Weights of a small transformer language model: 8 layers, untied embeddings.
Each number is 500 + 25 x the weight over the matrix's rms, rounded and kept within 0 to 999. Layers, rows and columns count from 0. Numbers have three digits each.

# layer 5 MLP up, 448x160, rms 0.0726, rows 46-103, columns 0-79
514535478481486490498487462481475532493538477472522494506511506468489518511501499528472489497536477488503521474501511476526481511469507477493513504511475502481520423511510503472529539514512494525490493510507529547557529533510490486476530522
484492497509514464462542519497489493457494531487481505497511497555473520477509530485461496490514478525514472501516509540468511469499489542509538489490494491495512483504480439487510463508531541477468504529543517518502477443479545491554458524
510484506511520515511490515482491490483466496443496494539499497420530474500479525502555501478533481529524470543504513480528501492479475484497468474501489518514524528505487532507487473532477456508549510555517503500503537494504520504550479500
504462485543470486476506502508534507468513508564530442481502502500483517478467466481520525508489496503525513501501521530548465460506492495500518508470539465480463462505495478525504467496527481477490494479497493491478474488531484480473564506
502498486576506470481491494490529537502476466513510492488527518502471515484522526509489513477509470490483486490505487519508503493507473522532517483523470508524493511498508490457486500494507491507489550498485489487490506503516477543487542556
490501492477523496495487515507483558512465512502508488525489466515486530494484570551538493455505558500506456460479523505481545475496512469508474464486522522522477469508562497486509467502519493508486518509504510462501483489501454510540501542
502471508510505496479554501501477496495519509525526448509463490499500525495459518506506526510497498537514494513507497482495467474519480534531496583498514506493501509504486523496487528520480480434506485509478471498473490534513494475549482513
520481485491525548542509540434492497489515517502498505485476532473500494491513478465524490523479484480467497498544484503528519502565502500464480617509474528508532527512483504486473484520520507470487499524488525503528513446475487497553477495
473519504478561458495476495473463481510495538481488559517499466518561478540535515484536455502496515469487505487501508525458507513490501484520524448517552477487458519538514502505435494508493481495480513486473499484488495486500458467473536529
498517526475494486501487509493455457507459480520486503466510505521544460517550515532470515544457488504490501511469513560517502518471494511456522495498490475526507504528507444494516498560481491502506511487499477483465484526494456449498478462
484460505485490510461462493497486522499523535518471507455469494559503479490450506514521490456499503499522489492509503517486506510473539500500464534510517502486496485551482518511505460493528481516494571497497509475518558498485518508500519532
504481487496514500495467504488532520488499516550458526510528455495502500508503502505537516519470534548509491560505458474500494527498530490514492555502490506497470517497528551545482515472496438471498525522471513464502496455503485517452503469
499508472471490477480499468518481521522526501512449512534514491515492521510490539505492487483451505491448525493498515502463521464530508521485511496519480543468451503500512493484503516479536502523504564483510543511506470514498474470526509509
522542504462486485488523546457514523499472483541490491513495503475546478462517527501495503502491461507458482492491505524477498516545518454499485491510508513460502527487499522464461491524486513457438519492475539519532495487483532462498513523
520480506510505464510511499480512495469490558513489538451509478523462480490509483465504514512498485476480519537507496501491521514478466491463493505488494469522516546485459503524492538469481546521495541479526542464526500520492511525495501485
493570477499525528470502491525504524509500490464488497480518504477537532503498518472517532491495467526483487474531536492474519458488548485488514508504480513553463475503457494461505489501478496487503488477509494553473467485480474416544503505
463507503498547475518504513499565526556471454467477503507508518511510500506488499495493514479469476498522511513508532539518488470519507505470497485447458526499495501515535493497492530532506470460503518466505511484475545512547514513515549481
474487477563556545488507452478485529489571483503521500501477472535503501543480471463500502501537444522491471549493479490510477499442517489529486485538513486512544532470446490491472467454473527526516545488449457465488504510523547518524468515
506496486484488491479524532449497513486525476516508554470494500487530504496515517478546498504502475488506513517485495519558444546545491505511453494524498515533560475502481492521538475473473514496521526489463516512477525488501476515514510489
435506528517469514474445498464489474468560525519532524495514496511528518492451504481494494503545504487508487509543511505504469524475519524525522485555461518466498491504521539513513487506494496469478494501495494454497488495521530444514502565
512486483529492563484460486510538520507531453515490495524507491491566521442509502460468518460480449493503510460531514468486502515488511489523515529493477495536494459496498538485507476493483520460494478501467490516506506508488475506511497491
519547499474491531491514518499504485467453421512494521531504462472498561518519488525540506516484486508498505509495472495501470510529521478477528514521479498505508490505461459484468517505502498519477525538532528530472433485555482502529488502
445505485519463522488511550518523520464484490539495521446505505480469495507504508506545466505514482495511515489494527492521530445523515513465468512465492463502559478507536465500514460477505474504491534511520524536498500507505479527534467457
537507499505520492542491508496476524476554496474493507529467539527526494517524535497481509450500513489537483457480477496479508548503487510517475493518551468485510466444483440502515503477513479506518520473479489497491498477493489503502541499
522492491517502524501477471508468469492490520471471514511496492493522501519476512479469471478506465502509519528505505531516441467522524532520504477487490479479518467518482470509531447494488539524513471483538523485563543450456479494539488506
538542542506502493504497511492493516547497495510505500453477531492543465491476514506480490504504471503475498518510473506491497544459506439503539480558461508479490513452479512502519525480459524546489502501471526483529502523470472491516454481
539484495466506538479501489531510479473497514551496513512506507451505494535471457545492475508554520509499474479506519504498473529516485510530487529517493445493515492498541482515472497485520481514499534475537498532492526489475514498547474480
539513519509557504547535514500475487518486537504449505524453474452506481519483484511494453524430487509551497514528511540460529555498522461491497511553504559531513486480501482480485487519536513511510517483513503524505445479526514504492488513
517482469454493499481556511506453523506469501501499485513502488512479536498472510486493500531492446512452494504504530494540545517515486498485487507512506483454560462512535443509472527517508541480461537496512523477468478502461501503500490517
512523496478484544544492517506530491485521494542514511477526499470536511525512527466494537507498550573493505510502490513497440474517498457465538508475517519513482525499478479501478465497493503495507500476497527516496524468516481440464466543
475481515501487453489481504499524547541545487519509527516490471532526503518518495502491515483460471460492511495509456488493485485518448551530516513512496492505505550476508475479492479486504533529488523500483499483534533505493527522486443472
518531517554511564525525523487488518432501478466515486501489504528485540501515500502501504466484487499513527525479519512504480519516533490482489495469496514508540499462551496517522480497552534525487493490471483502559459483466496518533502489
511528472466555484492515536496516515508496482477514515526489524479528473453482452527502515511495553491504487499476499492470517536520508462471489491551496546504476502510491492481479471477432472509420544452502519493495476490497562526501485528
497500529488478465514471492536524479466522486498558517489466472557492506525508507457490511515467501504485548520472496500522468484430489498486520489474488481517521503537528498505473489483470492542516540488499459486541509497563521473507517505
496491462516492548460449498441474480533497505487464547499513563495525487531528549451524485511554521515467462478483500471463525465470481451507518508521497518499511486522509500513535505533517532515482471502534506484479501489502462509481475500
501522503511523468452509520519494497497500541477504454494513505514522504485526522537503508437477510478477479523480524545504487495481482501532448479521510514486491505506542484523465482484545494494514485518511481463500489533502484504558508529
485508490493534503496494567487520512449501520498501500487513492468490479517460465456520465505522488469512508536482527527486484500531527494491455457519527510506511564503499481504538484468540491478462524503483511521521479499446471486511487485
444530529473498506553534479519494491496490486506496479505461489463529555485513507518450497489504467455489512509512495472495497495515483529481524461525507501529440538504514502579460473478467480540502502499453471509487508527516477478487485517
497536497502529503455504530503514489518471493439521510532460497487495524549478480502486534537520499510466507512512474512513465510450544515491502491541506520470487506494510498544466513500467511473503462467467491507479470501469486499488533464
512482517488539499454484507502511501532441480485507531484511505503474453494503503531516501495483533474487521523483490520487525451467506460473517466471485493530491531539506514516521494486518508521531488521505459469466512501504542518469509491
510527484484467469482526553512441500483507483475540486506524480498526506487475496492487503473471477477510470492497524508442490506495488498522458503561515508493511533476482470489521486516489493542515486513494525527470483509511511504518475515
497498483516514487432487495503505485481521457510516510494500540531501522500497528485472540535481493470481488490478546503497484482445455505522508512499530479489515488544470513524536508471495554521498475437484502474529524478547492506491523522
493463513476487475465503529514535515517473481453478470514484511491512473534475489532508504529462493503518468518474514539471524503469522475514485523497504511501470505485472508507496487501528536504469471523516531468527517488499558520453552466
493481490539551469442503541498504567539489541489497474509505538490487536481451514505479502493531512458501518531495468519487509484475514517488496504545450526481468521526484561473504485482561471489512480491518521537502499474490537487501509476
540485511500481462518483452542485496503484466496509524523477492500530552508497494542520536521493499511518464494479466476488474508512500471500516484497511524475518510555513509482484490506525498483483458536440520522516460480452523492496518477
538506512503452511518507462548519469520495501564500474533471517491469487526504494514480495529521489455489499498441506511464490481520536532501494484475500435508506481486560483523478516522505518488462522520479526460527464467502496486546481497
489516485540498479473476511540495512541507492424438516494477505478451502506508478496520505487481545509528457530509501519467476452509465524489495504480499476491492502518517468467511468538486488547478499541516489464531538497499484520533517486
437497477513446542496480479472519489514539507512489497491476492493501506458480468499473486514487500530520509495466509512528471521451521536481495479480505571486465521485481541516535489454494492500459448503536463550553477541506490545497515450
496405523492517524494488503446530504499499501478508484457525550457483495531445498454531510502499507496518501493479510507546437495504489523495451495515469526490510470514482491534482550538508523482534523452464518532511464513486520510493521456
490478473535500501534503507486470492456496485474523489512504517498486520499501533501541515515488482544447509462548477488514513513522485462482491472524489526507462494539548501507513478476490489510555555486546533488505474494462499525505478526
533462492520521509514472516524475505493464527472469513490488513526488489488527528509491523494486466529484482472540508514458530485520464522527542493507490504530495517493464488497528541479543507468522510538528505499498557499481500507504489504
536480493501468454461478508517528514540510527516476478526467504513469508499493526525469477489494515520499531492474492514480475502531491502553496485471525511479507492491462495520481529535516555522475490494515464488529482500504525532495468520
511494481467509489456529466534447515538490500486527436499485493499505542458482513505503516519529514496472501473483559520513504505498491561499451498524515498507528538481523504502492508491501479479540519535507477560488511465502508499516486521
526514489454512491468484494502537497544490509523493510487495532520508467532483509482508499526496524458476464520496461504473512502487543472528503520538489500486489501544505535504499464484488526488451523515542549513486500525480518506509407512
526536492508513505449515491500540487538501496454513501530525489517455491499505513527488498488557480504483530502529464494491491464498491500475470490520516514552525514479469504486509530474514499472499511474489505509474522513499501497501521535
511507450490475490490498495500535454528496501491472464499491524520518542480483502492480512507502478484466486482534510501458509495511496512544468488488521512518524500478524503497540521495492494474487502495522494487491447502453452501491476477
521502493470532496482485496525472469520509493519477506545541524517508475526548502504514471527506556466512469499489504514502501465477467452497507470483520525531526537488482529497489494509520480483505516472497481503477506495520458547524495486
506522477514554481514526513490474449483519531562463498496481477468533463529452543499521501453539485482477454487494523496487492504489522475526482496519518475479474504482460502558476491477479503534478477519498461498478487492516474498461518511
# layer 5 MLP down (transposed), 448x160, rms 0.0705, rows 46-103, columns 0-79
481502550483482541468522479495476514486499488522495522494503521494452470536509492483479528519552505530496494530483536498546490536464508539488481503458501543459503487508558458499481456470507545502546477517478498505471519514483505515532513507
502527483495467494528510530514548526480497488513508486524494477463514521487490522494445527491490510519515514499496529475532527459485466516487454554539531494551501502495502475529513501527452505489501491530457471521503509517540455512488510488
518495487522488481520492460507483509493509573472484528488532489441477483516542487515475496537504503531503501519495507479483477493483548512480532514495525510504508546484461505478454508510518494525500472508443501509497532498493432540438495492
512500498512477509504485459457472483492503468488505452497463505512508538469495516507474506485485562504523506471480518494511529503455501462538560502505493512501463497505507544510468495474473519505529527519480498504484508485458498476510514522
490526491490505509536522484512478494521489529447476532521538511499474521553502501502519511501489523482556536490475505544499509493507497551517504491459548489496515506529490514473483486480499542504498509481533434488499531529502490493524507498
533522433499490515476518521555503515465489543493523463527497494489457522473510538471492502498528533528478537460515471491508552497496503518480490491511510506479464484475488530474512528495551512467482463477461530519506466514480513518478508496
488506526517491466523500509520523540531556492574498507503489459497470467447519500499502495536514481525504501469494514461515476470484505509490506544509474523497496509474454501507515495507543462485480516503498493519491478513456465511499500485
481517518447516462546532479498479511481544523540497513509499489505429492527494475546489479517515468465504521491483529497465503468476527556469455457466524487543481518491497509529481553486512549510461485492471495525440497471484497467537488528
472504508513515481525542478463484430513497520471487514489517484516538502500556535532496472494484491533498502536457505520529510490490470489580439510510516527508534467467514482499526491504496481532515490473546512499503477475528499504553451465
507507503530508511488528538480487497500522537484522510478532506480487515491525520510513471479533559509476493499522511504511522467499498476490511480514538489464511521465492498483502528505486512480502537516446502536577583475535471511489483526
518516486499564475460504487468514471484518505540505508506515515478493455535496480483464495520451520511527556466478504488509475476484508494487522531480522499527503518499560506480549543506491493482477465449524510481477476505485524505507511501
480502540470479507453506435522475469487519496463480521485522491490482526502478458473483536509531473502537532512463523476556464449475482550499466476514521518526550545534508525505527478503531476513465495499504420477468480507497486501530504477
541512482518519531509496498475467489475529477515455527511490480470499488502526485472490518501502489515530482532493511482487472470467506476494481529506516509549491492494501492523481502500532531534494512455474487495446497499480488517458516467
442499522481525482479482541527466524488495475500467494464516535476533480500507560528509507489496531532477504484494529490529488513500492497508511492462534483485547518465506491479442479542481496462524517489528527458528473484509479508466497509
490483502561515500499515476502506498539456473506503521506540527492490535487473449523533510482486520523496470511484517503498533517513491461510494492505556491492481495520546517487481450502526503480459473489493466502527487502498467473483552496
519500508497531504505525470519501515532517475532562509504469496517529553486481495465557495490488472465554519500446511505492541498516446462496486513514510512561505463465485524459525513455501502460456503517486527531464489487463501492473496515
532453502499486501499516495502490517472497504502501505521536491455528578476498514465492524454515493516516523493534536464476489550479503491507475558539504501495511478534515502516502484486469489539438467475492502508515457451503518529526532483
528449483490533467526517490486512510504478507542501442549459504521513574538504504446512504482526502504515480468491547530515509499493450478516507499497471496469527510537468569554499483522464466535503524502497476480457447525507481501522475465
527483463523483533504514460512461495493466506491472475485494482479494498494487493491502516522467507523502545520495491470505431502521490530491501568479500510475486485531486517488536480512523518497517443558461522474527503499469516520512540495
529511549517534478468502530568501501524433542476504464512496480490509490475494472480487462447487512513489497504495523498495479477525508485480506507485550557479516510527488507511437517519531456517489491474476485510507530485450532494528449514
519544502496497485513490499509510499506467497527496486481484505537559447528498497472471464488506552521478447496511490506516500484548476478509525490464511476492493515492496499466523496497463496510539517466573501477518525510486459509473477507
489508502483522500479511499506504506488498507519502489549518496519485470487494517509501477491509453474483512488494512484486539501501509520490523467497475499490552543511502465518505479486481501461516480520462442542528484503459509452498503501
539474514470479505518505535481462495500461483521476466505491470506512489514495488502464555477500512464492495512500473506539497532530495537495526467529502546495509485533504478546521470514500512502548509526456527499554512478469499466466514480
512508516467521440503511512500495532504524498523496471511494505495479507507511450517530543520527504517492491537472532515534486476449537504500543502464486511515556450543513526502509481491541534523516477539511446504510476529471480508465506483
489505490525502496513514491523498504522538556502490504505497478500519500528448480537463451483496533475499518494497466482491515552478488511547552470509517545522493540497524488500503535505486505498472431521488472554553469505524479491490459523
549508546491477522472463477507471506544502506529509501510526480528487502553514497518496513572500507458475505519506543514501497512496510529468476498466514515518490480528469503453463466477542477503457485489474509523517483473508469496504510509
483470518440477494500434502486520471512551527462514482516478521521492517489476527533524475473511472503511497490524497454514512495510521471444532491574511474499471500508480498495485516494488494525467474483526465476545487558500500524515496528
450490555488514508481471473514470503497515505461528515501486519494483495448508501524534497472472471533520517502522495497478514477475518498537496498453454471524520483506521518483543513493521494490534517547461505498543522538452510487521516484
482500529504480501497485496507501492512487465528452505506491479516439528489502481510517515530482516491532492503502529508543464508486525481511487482503544494459468481509505497525526470493496468497462505508505494540464537535537501507499552527
537496506503514458531556463487494446506535493460486463547491475512508528503507501463544527535445471489519517520477490508476521472512484523477502482464512526487481516519493505466512459527498523507523496522556507480503516457477487498490480515
512549520493507476521481543513504495497487480485522516500520446466522501463546526488507529528495495491492525483508511519474514476504523514479446466528485504543455520519552479478509509518515508479536534503510534516487513480514544498520517490
501489485500479501522505520460474519478491573491520537482466485469467484521543516502489557546479459553502512480491479500478500488448520486458525512521489522511495503500512476522503523476525495515505517509486497512516500515464517462510507455
483517556457480521489492514469518462491459503497492542507478481456502536515484485447507517502537496525528527479500534536520503513468516499490503486509485464507500475494499500508488516524542459510510521490518462473506427457490489535518501492
508512507546530460501483493532523491522486514510563479539574451456504543529471537486511461524482503532516537514472500534513461489482446518461488478479522511506531492511493483533496542502514491527486490466486496516477539515506490520495478514
466480481515503540534549517509505526486506501502499484489547463507520533501479512481489485525518475487457504519470510525508469499509494427470513471511516491529515490497541473475515492535471515490456489525517461499487494488496493510526511488
483512517496515485518470491480481484513562508515461545479500520512551472446514496515504512510557487533525436523510476549512484475513489501470506500492480484498534570479486447487475504507492482497487501511522504521472466493482448480500519583
478486524481515501502497507506479472507499516523522520455497457479497516483506505527480501511492487466496510490477470510497477468478524537479499513486502495536514550506550479530521531483523565517494463481505461485462509513506520452540524486
493534474501486545504488494481503459479501475492489540474485513498517506522469514488503498524528517540505475498521528493464518520457482530487491509559540464488493480524548489509511498487490486510477507528514538518507489548452481457516458494
520491440498539532442534489475463503485532502475496482516491515483508496482492505516512466507513511481527509481541471517497498502487513476486519501510504467504531505494498521513519523540538498480490489518498511520510450497522501521474483489
526500497524509515484466477497500565490505520472476524522499509480495506503512491489508457525502445489475478433521559540459550540512499493501492493507507491509520495469522472485508508513500508480502471504500529491562482477516449514478500486
524498522474500500520520485520518502490484544489491504497515455440489493494461480485486525489486547466465543528467522453519476478477536536481460498539530509484525515479504482530499507468484478572519472461530456483507520493495513538505508495
459503512499498497506493497492498511487545470542520472497497532491488457504495526501450453521492488473487489499520519476519525521448473501533454508513474451512492437540510487506494479527503549523499532487515451513498509533476503523532508522
516483511467514487489484496503517561512521483541489515507461461499514470503466439454494527503511489493515511505510466491471494490496505540500476491481514500505530479537510519505512521501488535497488501501534476491467501490528446476483541514
529513484511473476554462495522540474509469510519510499472485508504501495500468562493483476531483516476487477485524495489497493464494503531518503453476495460519522468513577543458525508502496502482484493508514504523479547488519508514470520511
495449538487525489493434503522464523450504523494505505464494467482492510530524533452526527495485493527496505510488521473536515494504500479494514545534456483487513538531487499509511497497527467534506545511524506498530527458504497531468458507
539525486490471523489487496506488486457490484488484511481463486509530492478519523517508528510486474520537498514504490475497464494517539513508499464470472480514451490505501518472520532511584550514524494545538493505484477474479514512473501467
490511490497506486511487535501495484486546501496512488508494488549489459514540459484484522525556521532522520503505467520501472516499479483523505469461494492481532534497515517467524500531535524498506497488504572436500494530473495513487488462
470484454531510508542521546476493486517523503470522516516503472461465488528488471514514483515487453467478544503513490492548431503469499448509505521522502494515454526516502449487510509546447508527481505504557502527454583475530487506448477557
532564460507517434477495505476479533493483499477527526536472462490523501543491495494503441537512526487503478509501458477480566531477503472474487542502524527481527532479497526510498499473516530504501519495530511507549507505535458508472483523
569514474536508536495495514505490517541497501518481481547527474481505515469464491512549448490481445502465498438483502428480502477493516521548487516528534506501448503519507461483459484521467518467534527509507481512529507522525463474522510487
482515531510520483458475506455509479504499500526529486449472481451511496510506508510481504484519550490530508527491514517519488498491514505511467517520474541462487517489503541486474452489533507495484526505523508533506558522476524521502525479
454496506471509481473495502500487498529468553496480493494534528499511489548502504482487509473522473501515500516504491532508515493511493521509501516472470522512474529496503516512515476496488508474553504510486484452488525519475494527513473510
489477463545492515503514529508503507492523496504521501491495515475491473488511539510548487474459506512509514531533504497513476500506539536497476447486488488493503513478487502471480535529504503505478480515469505507484481515483489535505511502
532479543481530506466508529509472476495560500527479505498510492449489495535489487527527487540485527428488519494474479500491493486513493495510528515494528504482523504505514493490495471440494481511484491501493437515485477476474496482497529489
521502468493510463522494461514486491485485483523543503517519502497523480517526556503501455529529527504501487488474478471490510491485461455518500467541525474521458492510543460492516508516511505528542494532559485483484490498525457520516505472
520536476514465496548522495506520498473504477485491487526506523515510461507537506517456510516465475462492504494475499500485504486466501532534496509481505479490533536515517519545478438503477495481509468482503527555495483515491515544510527458
489498505500476546542477499450509503576517521488520478524548529503495528504515498469488471526511497500514509475509526452521476512489485468509513463494503459514495476495498521566480478485458509458502491515495530496453546515499478492548447519
544516527507487479507546458524511544491522495525531472505483450522524494496526485508491514502521506520451468461487486491462478478513469534480524487454532474507470524483499474534518489504463506512509517485501508498499514508450523476492500477
# layer 5 MLP gate, 448x160, rms 0.0782, rows 47-103, columns 0-79
517443480474507475481463508526494487514472468479504506431547472492465474463488501488453480530495501559489492487529486510488498518488491526505504497525503471535496554507487494498520525525518490502505515488496507439494515531499516436524497495
462459446483505532480522493502468531491506494505493438473535517507497499507464475521493499528489523549511504489519492507474505488490479519467500509478526504485493448478481489512464450491489514493499474475548523492518531495483476506489493527
466458496562524474476488490464524506497499481508520501503515508504460502483501486444495533542487536525526468600499522489532486500500482501511477509501514486520493454464502524479509427504543495476475546526453492460450481515536516483499531495
463506484547474515485474513513508490476536497492487518498511491516560444498454474451539517539492488475509528499503518552492436519473519510511509534534491440517482465526455484500480512509532558528501553506523486471534498472503541470522489514
531482507506477489478495513509505465456512557480466501538495448503509517554480474509515520501517545473508500485467491517456505496504476500528497499508515466495471525515501508537444468529490513506530504498526487499501495504566485485517519515
504479479489473478478478471508510496515473497515456460500479490515500443519460489514482538495532505541496515525509497487537475491488484508512529538502487471456520461495521504488529532516481509489556497536491472460474498502531520495507497504
484466494522481520507448512478515561492528507477492497506487544488497531499525540492463496470532464487481545537522498538532530463504474477525507529511485505509526487452463484457505498506516504540499511485511467495523519529509520468483480468
525514451510521535483475481504489479501508485497527472508503534482501493515491442490477513532486520516499459516497508505522511529524504492479489501560497510517523502488499499540499519485505482497564534489487500478486540476457554502519509476
487546516482473544449507510503516487479506489542510469470492506513496511468464482503474473506466537469501458499517538533522474530534533465547519471498518517493493564521541525517529478489463558453532492491469458476511544482477525507498481484
471473517492504515506458541508496517512451519532484507521510478518506455475501491486484471508492487496466499458490478491505472514500503513481530493509459505519477472497462489530521478500514529497494523475537531476563505489538516492546468509
516504500527478520471494494529493509480533483501516482471454482504540491468524554481513537528502560483524495549459527516524510536515513511471539501534468482499509457473461530489529479482444483496516520475476506495476475517479467468522500533
511499519498514501469509458522497495522495491495536513510528489533498517509494439478502496469471520505534451530518498537498498527494500517467534481593538519538502520511475516483505498530508503483513514489475478469521503489482508483504506485
514485488498484538468523480452523536501531527501488493518485503494476532517470486473493485534512466527436449517512515466530509497520489489490476479491486546483458525466484474512499480493480461507503498482524485486450463461523530497554498505
541545500487465480522509539483512527495480499520500508457506509512474539495531473518503504463485458501488526518539494476511487565544425512481542494525448507495493549460525478532515514499472520545515509470523486476484504478490528453502495465
506530476529480503475484505509468488525476542509467501504514487502495513510518494515503462483534476539495503474495530532524444505479503501497524467501506496495498482520485456512554474557493523514504496486546505543483533484528514490519537473
475487518545537536527514492447500506477484447479517489506515512478510545491521529480494518547507488508444472442550497532488509489530514450494478481488487493518487478525497532455494474501501491472479540514475477498499526504537488533514521534
460484487535504523538525508476508505512485510542480462463479465495504488481488476498492482486447562542469484560466553533514520496480506520494485492516477473537516520454531495553463480495534488524524525464515501494436475544534493519525488506
495505478511482511505462514546508508521493507518472443504508419496489474527485511515480515536518524542545518496496499496536496511485469523451496531516485454457488479516518525502489516462514495469532466468516551493441511499514497520505505520
508530483515510503513498481485549448503482487519509494473492493487523505520475445492507512521494515463500453494482519511538448487473517482485501555482488477544507510529531499501501479503512524487558458499537459512490475507481512498494477496
506512527491499452541515464478473449496490541477515516494501465487494480511522474513513520541490488502474543482498489512499525490527555525494520492538542523460521517473516493489524502515514478523538447459491470481498485550453496512508512525
520533489513468524522504458531470472501492501488542481522516492517464531519519503465515501469487480533471493465469522524496496494610515502490522486516499487471499501512505490493474483520486494539489529519529505507492496472500505514553478515
507535488491541492488532492460459503446519493512466510510516522464499463563505487452484483542480484535485535506487484488500489501474492467515526522519523501507522506483497517492456499519514532465509504506471463460527524494496461460446500530
461529527535450509510461499477469475550526508495533490499478496502527536481473465481484524496506492520497502532500502546505540505451487492493483508533558542512510512480525512488447496528488527518506472497449488491489476525478478490476524498
489449489470472528485496549496455474507495513507539502539516498516512526510496497484503530515499546537462484518495521527511496540469483500508534523541503531491510499498501470477456485504510500500521464557502481494502481535493562514466502520
473514471540522478500524512507535493456503506510506531513544493580499486506488465487465515490502464505477492491524522491498485492484521549509494551507482483474514436468458519484514514472507522510486512495483491456493462490524501521519520454
506528480467528502515519515517491514484484527527511516521472474508522488483520466432483504486493528540486492513497497523495487516554491490471531476537473532514491481494432468470536497514484475500544512492505498483521532507478471456519516508
515473512481526482553542502473535481476520507479519466489427508472525497529480431512534464502501478532490482514516481558482541538513511489471501523473467544494467520447509519483509440545507506459478486449541520490454474487514484520521531543
491490494532534535469490474448507475488488492542529515505490513510524456498473515490541479476480496506510489484510513495478518488485499494520532454493494443519498547498495480490501492513509505514502494538481500474503525500573516506532501463
517499533522483508520515502513521509473505504466484448491475506521474516480493506515490537481541482540497512545501494533543480537511498499471520522474492468481517490445481473466452494482458491512498521491493488508512478525489517480467560492
523502503522448539507479473477480512508519467487510490482482517480493495482520463521516514522482571498466494529518486505491520501523493527486509475503491520500522508495522519472494498439470553502489491484520490498509496508454495524492474513
469480510524522467529509471498505551517503513512494520511522507493504506513455503514546504545460501522502496468530516478519551518522495540469517487497481516445485514482487540555472497494496485506485516481466478525470515520502472473503470498
532484508495525499536486493481493474501487507507518452511467458511503562464477526519514506489490554584454521465506500531504505509461499503489493490498478519500493483488499434473529526521492502474463506520489490463477516496529479519518501500
486511495519506481462473516527530522477530519490540480490544548510502490514468541477532517487525561470528504494511489488498525500521495525446547531478461469515477515527493484461516539509510488543530545459537507481468483495503500511509497536
497521521503534456507494515526496497473496482531514454459467496502501512469505470522498547501472483515482469526514526510550522525526492515517517519508523518541473479502504489506495452507514491517475459465480477480494496494505537493496496502
501477476464552508453492510493492468528482494536478495471484534501508512523491552537497512508521472531513516487503491493494442481525478483475571517476473523503518484509466476482519495522502530571500508523493515520486482499510507460514553501
525488481514512511494541470542502486505518480535490505539476517554522503485483503532496514479519483491475475478521523470502489527535498506519521497473504519491484520486523538448507488485481561484496479530533512485504501519547482541489475492
492514478461475477513481530455485500493474518490495489536511500488542457535521517522474530518521517436487469508518488513463519575519457512520517514511476508489500505482494491501492481507497512539495494486490450490469473454541490519497541511
523514524508507493463514495526473577483513510510488544493510490536474485474517466485510511502481527476494492516517431531506511529545522492487528519504495481504483485510483486508500461502519499477558475491538509519511465463516525462474470526
495470472441479527493448492466508497496513496516492469482496500504471460498471489527517519501502514484503536518449516513515499501451479507493499466484514528509538521509516471492491442522443538529512528496476486477503498509473502499512512489
566487505516471500475496489495484475500498473513476481462497480509477493466484516490512503534510513524501495490474523502524476539476471518491485475535471473532492532517506503537502511529506528495472527450503516501510517505514447490518498475
471511491521478551489484519480519502494499497505512475471502498482511496481549499514484494490539553499514558509518514487515516497509514486509494471501487489491490493460516519459494482498478505510475492535433467467533557515499538514507502475
471489468475484448495528534483486461514503484476504446486513480480495499485513578478508467527510511494496493488475517514543513532489514462480556501536485494479509509459489501534527476478522513539510480476512512485489500514513491531504479502
495493484470496511466517489449500513488512499506533482508526465515505517526494493540492466507476515502585481498477545494520481474541470556466487516461501483512534504483503467491524486505486508500437506498491522521481497534451493525524521477
470523484516494503517502482509528502491491527500472517518468512475525484468495515510544523515487520516470516458510491501435471492523510508550502531508476517534435499459465469487507488503498535492517473512479500460514497516486506499533515487
506492465505505539504487494435500479489513469493469509541463472494521537509476489562528498501485473516467505466569558509519480527524517480524514484484516519468484502501528506482511471530497528482485460472514439495507495462487485496528552483
447523480488515500487497491454447490477484499453497506494473475489508513479460496536483492522527492490490534519461496512452484474525484507503473485492506516510504505495504499523473514519516532515519486527498476463483497531543555484526470500
518525495531524514519537530493506488540487465532474498542449545498456467511468474496482491513498531509496501500482504444500512503525519474499569483474514520515495538447515484503498505458501478470498478502484458476501486487516512475513454507
523521489545469502517517489491473539484548511546507522513510470499479505468469480487520518476472518501528478502507498481482488538479490508460544447536481468476477552449545527479491493493493496504478498455465512530501483533539514500487470453
497479486497490477500493496470468461459531513488501435508512524513551464515463500524501535522506508514497555526532550558504477574509468482512488509500533529479525515480487441505520491544502479540516493524502508452480521505506513472460518486
491481496504523482525526511461489497513515479490499502495454517483521532512511486512496531518448512512487508499472533478508510547501505466528489474446523507510476516471509530494517487537480502522538484555517468485481483511502523521456498501
438514501526481516470504551500521518516483486466483529517468474515537467534478503528476531472477489536545486504516502484517474497499481509490561541485473501524442499495531501483511523520510533528498492506484524498471521490512490476506490479
504469444519458535485469491419485483536520493480479486496534501521497507459477482569492550541497467503474542516498484573554521509522501505486479504483490497506505459503512522491507501536513511474493470543491524480456475476550536486477533520
515552504543515514499503476459482526486508507502524503473470513550503558525471499501464481455464497498487505515486531509506511488499477501496507526548541505530437486458503528493507477457528492523486523489498491451465515500531553497551476526
500514447537538458476513531527532532528483489488541497471460508486523453537477530496514508552510518471507486523489506541519523487448535485490504480488491469465485497522506429476538419483505484524484462501480495488491492506494535515522533516
521495495545536505477549481487541526433454485495476510497504453490482501484511519514482517503506504492508493517542500498499495498525489471486550500513475525475481464467492489531508532463493515480498512477532554506512565489517493512543483529
519509453477530439458434507492511480457488524525519428468504487512526487516458525474476462525543485484509554451501487534507462512533456521508540539490507434485466496472510479512502494530533479519507464474481461506502535503533501466508505499
464488502518485531508520477505513546479489523493483488485467477530532438523459532498543555482532515495493512487532519521484478490493535469480513535534497497493442496499476488482515488481493516508491534487491471531512526487533518462510497495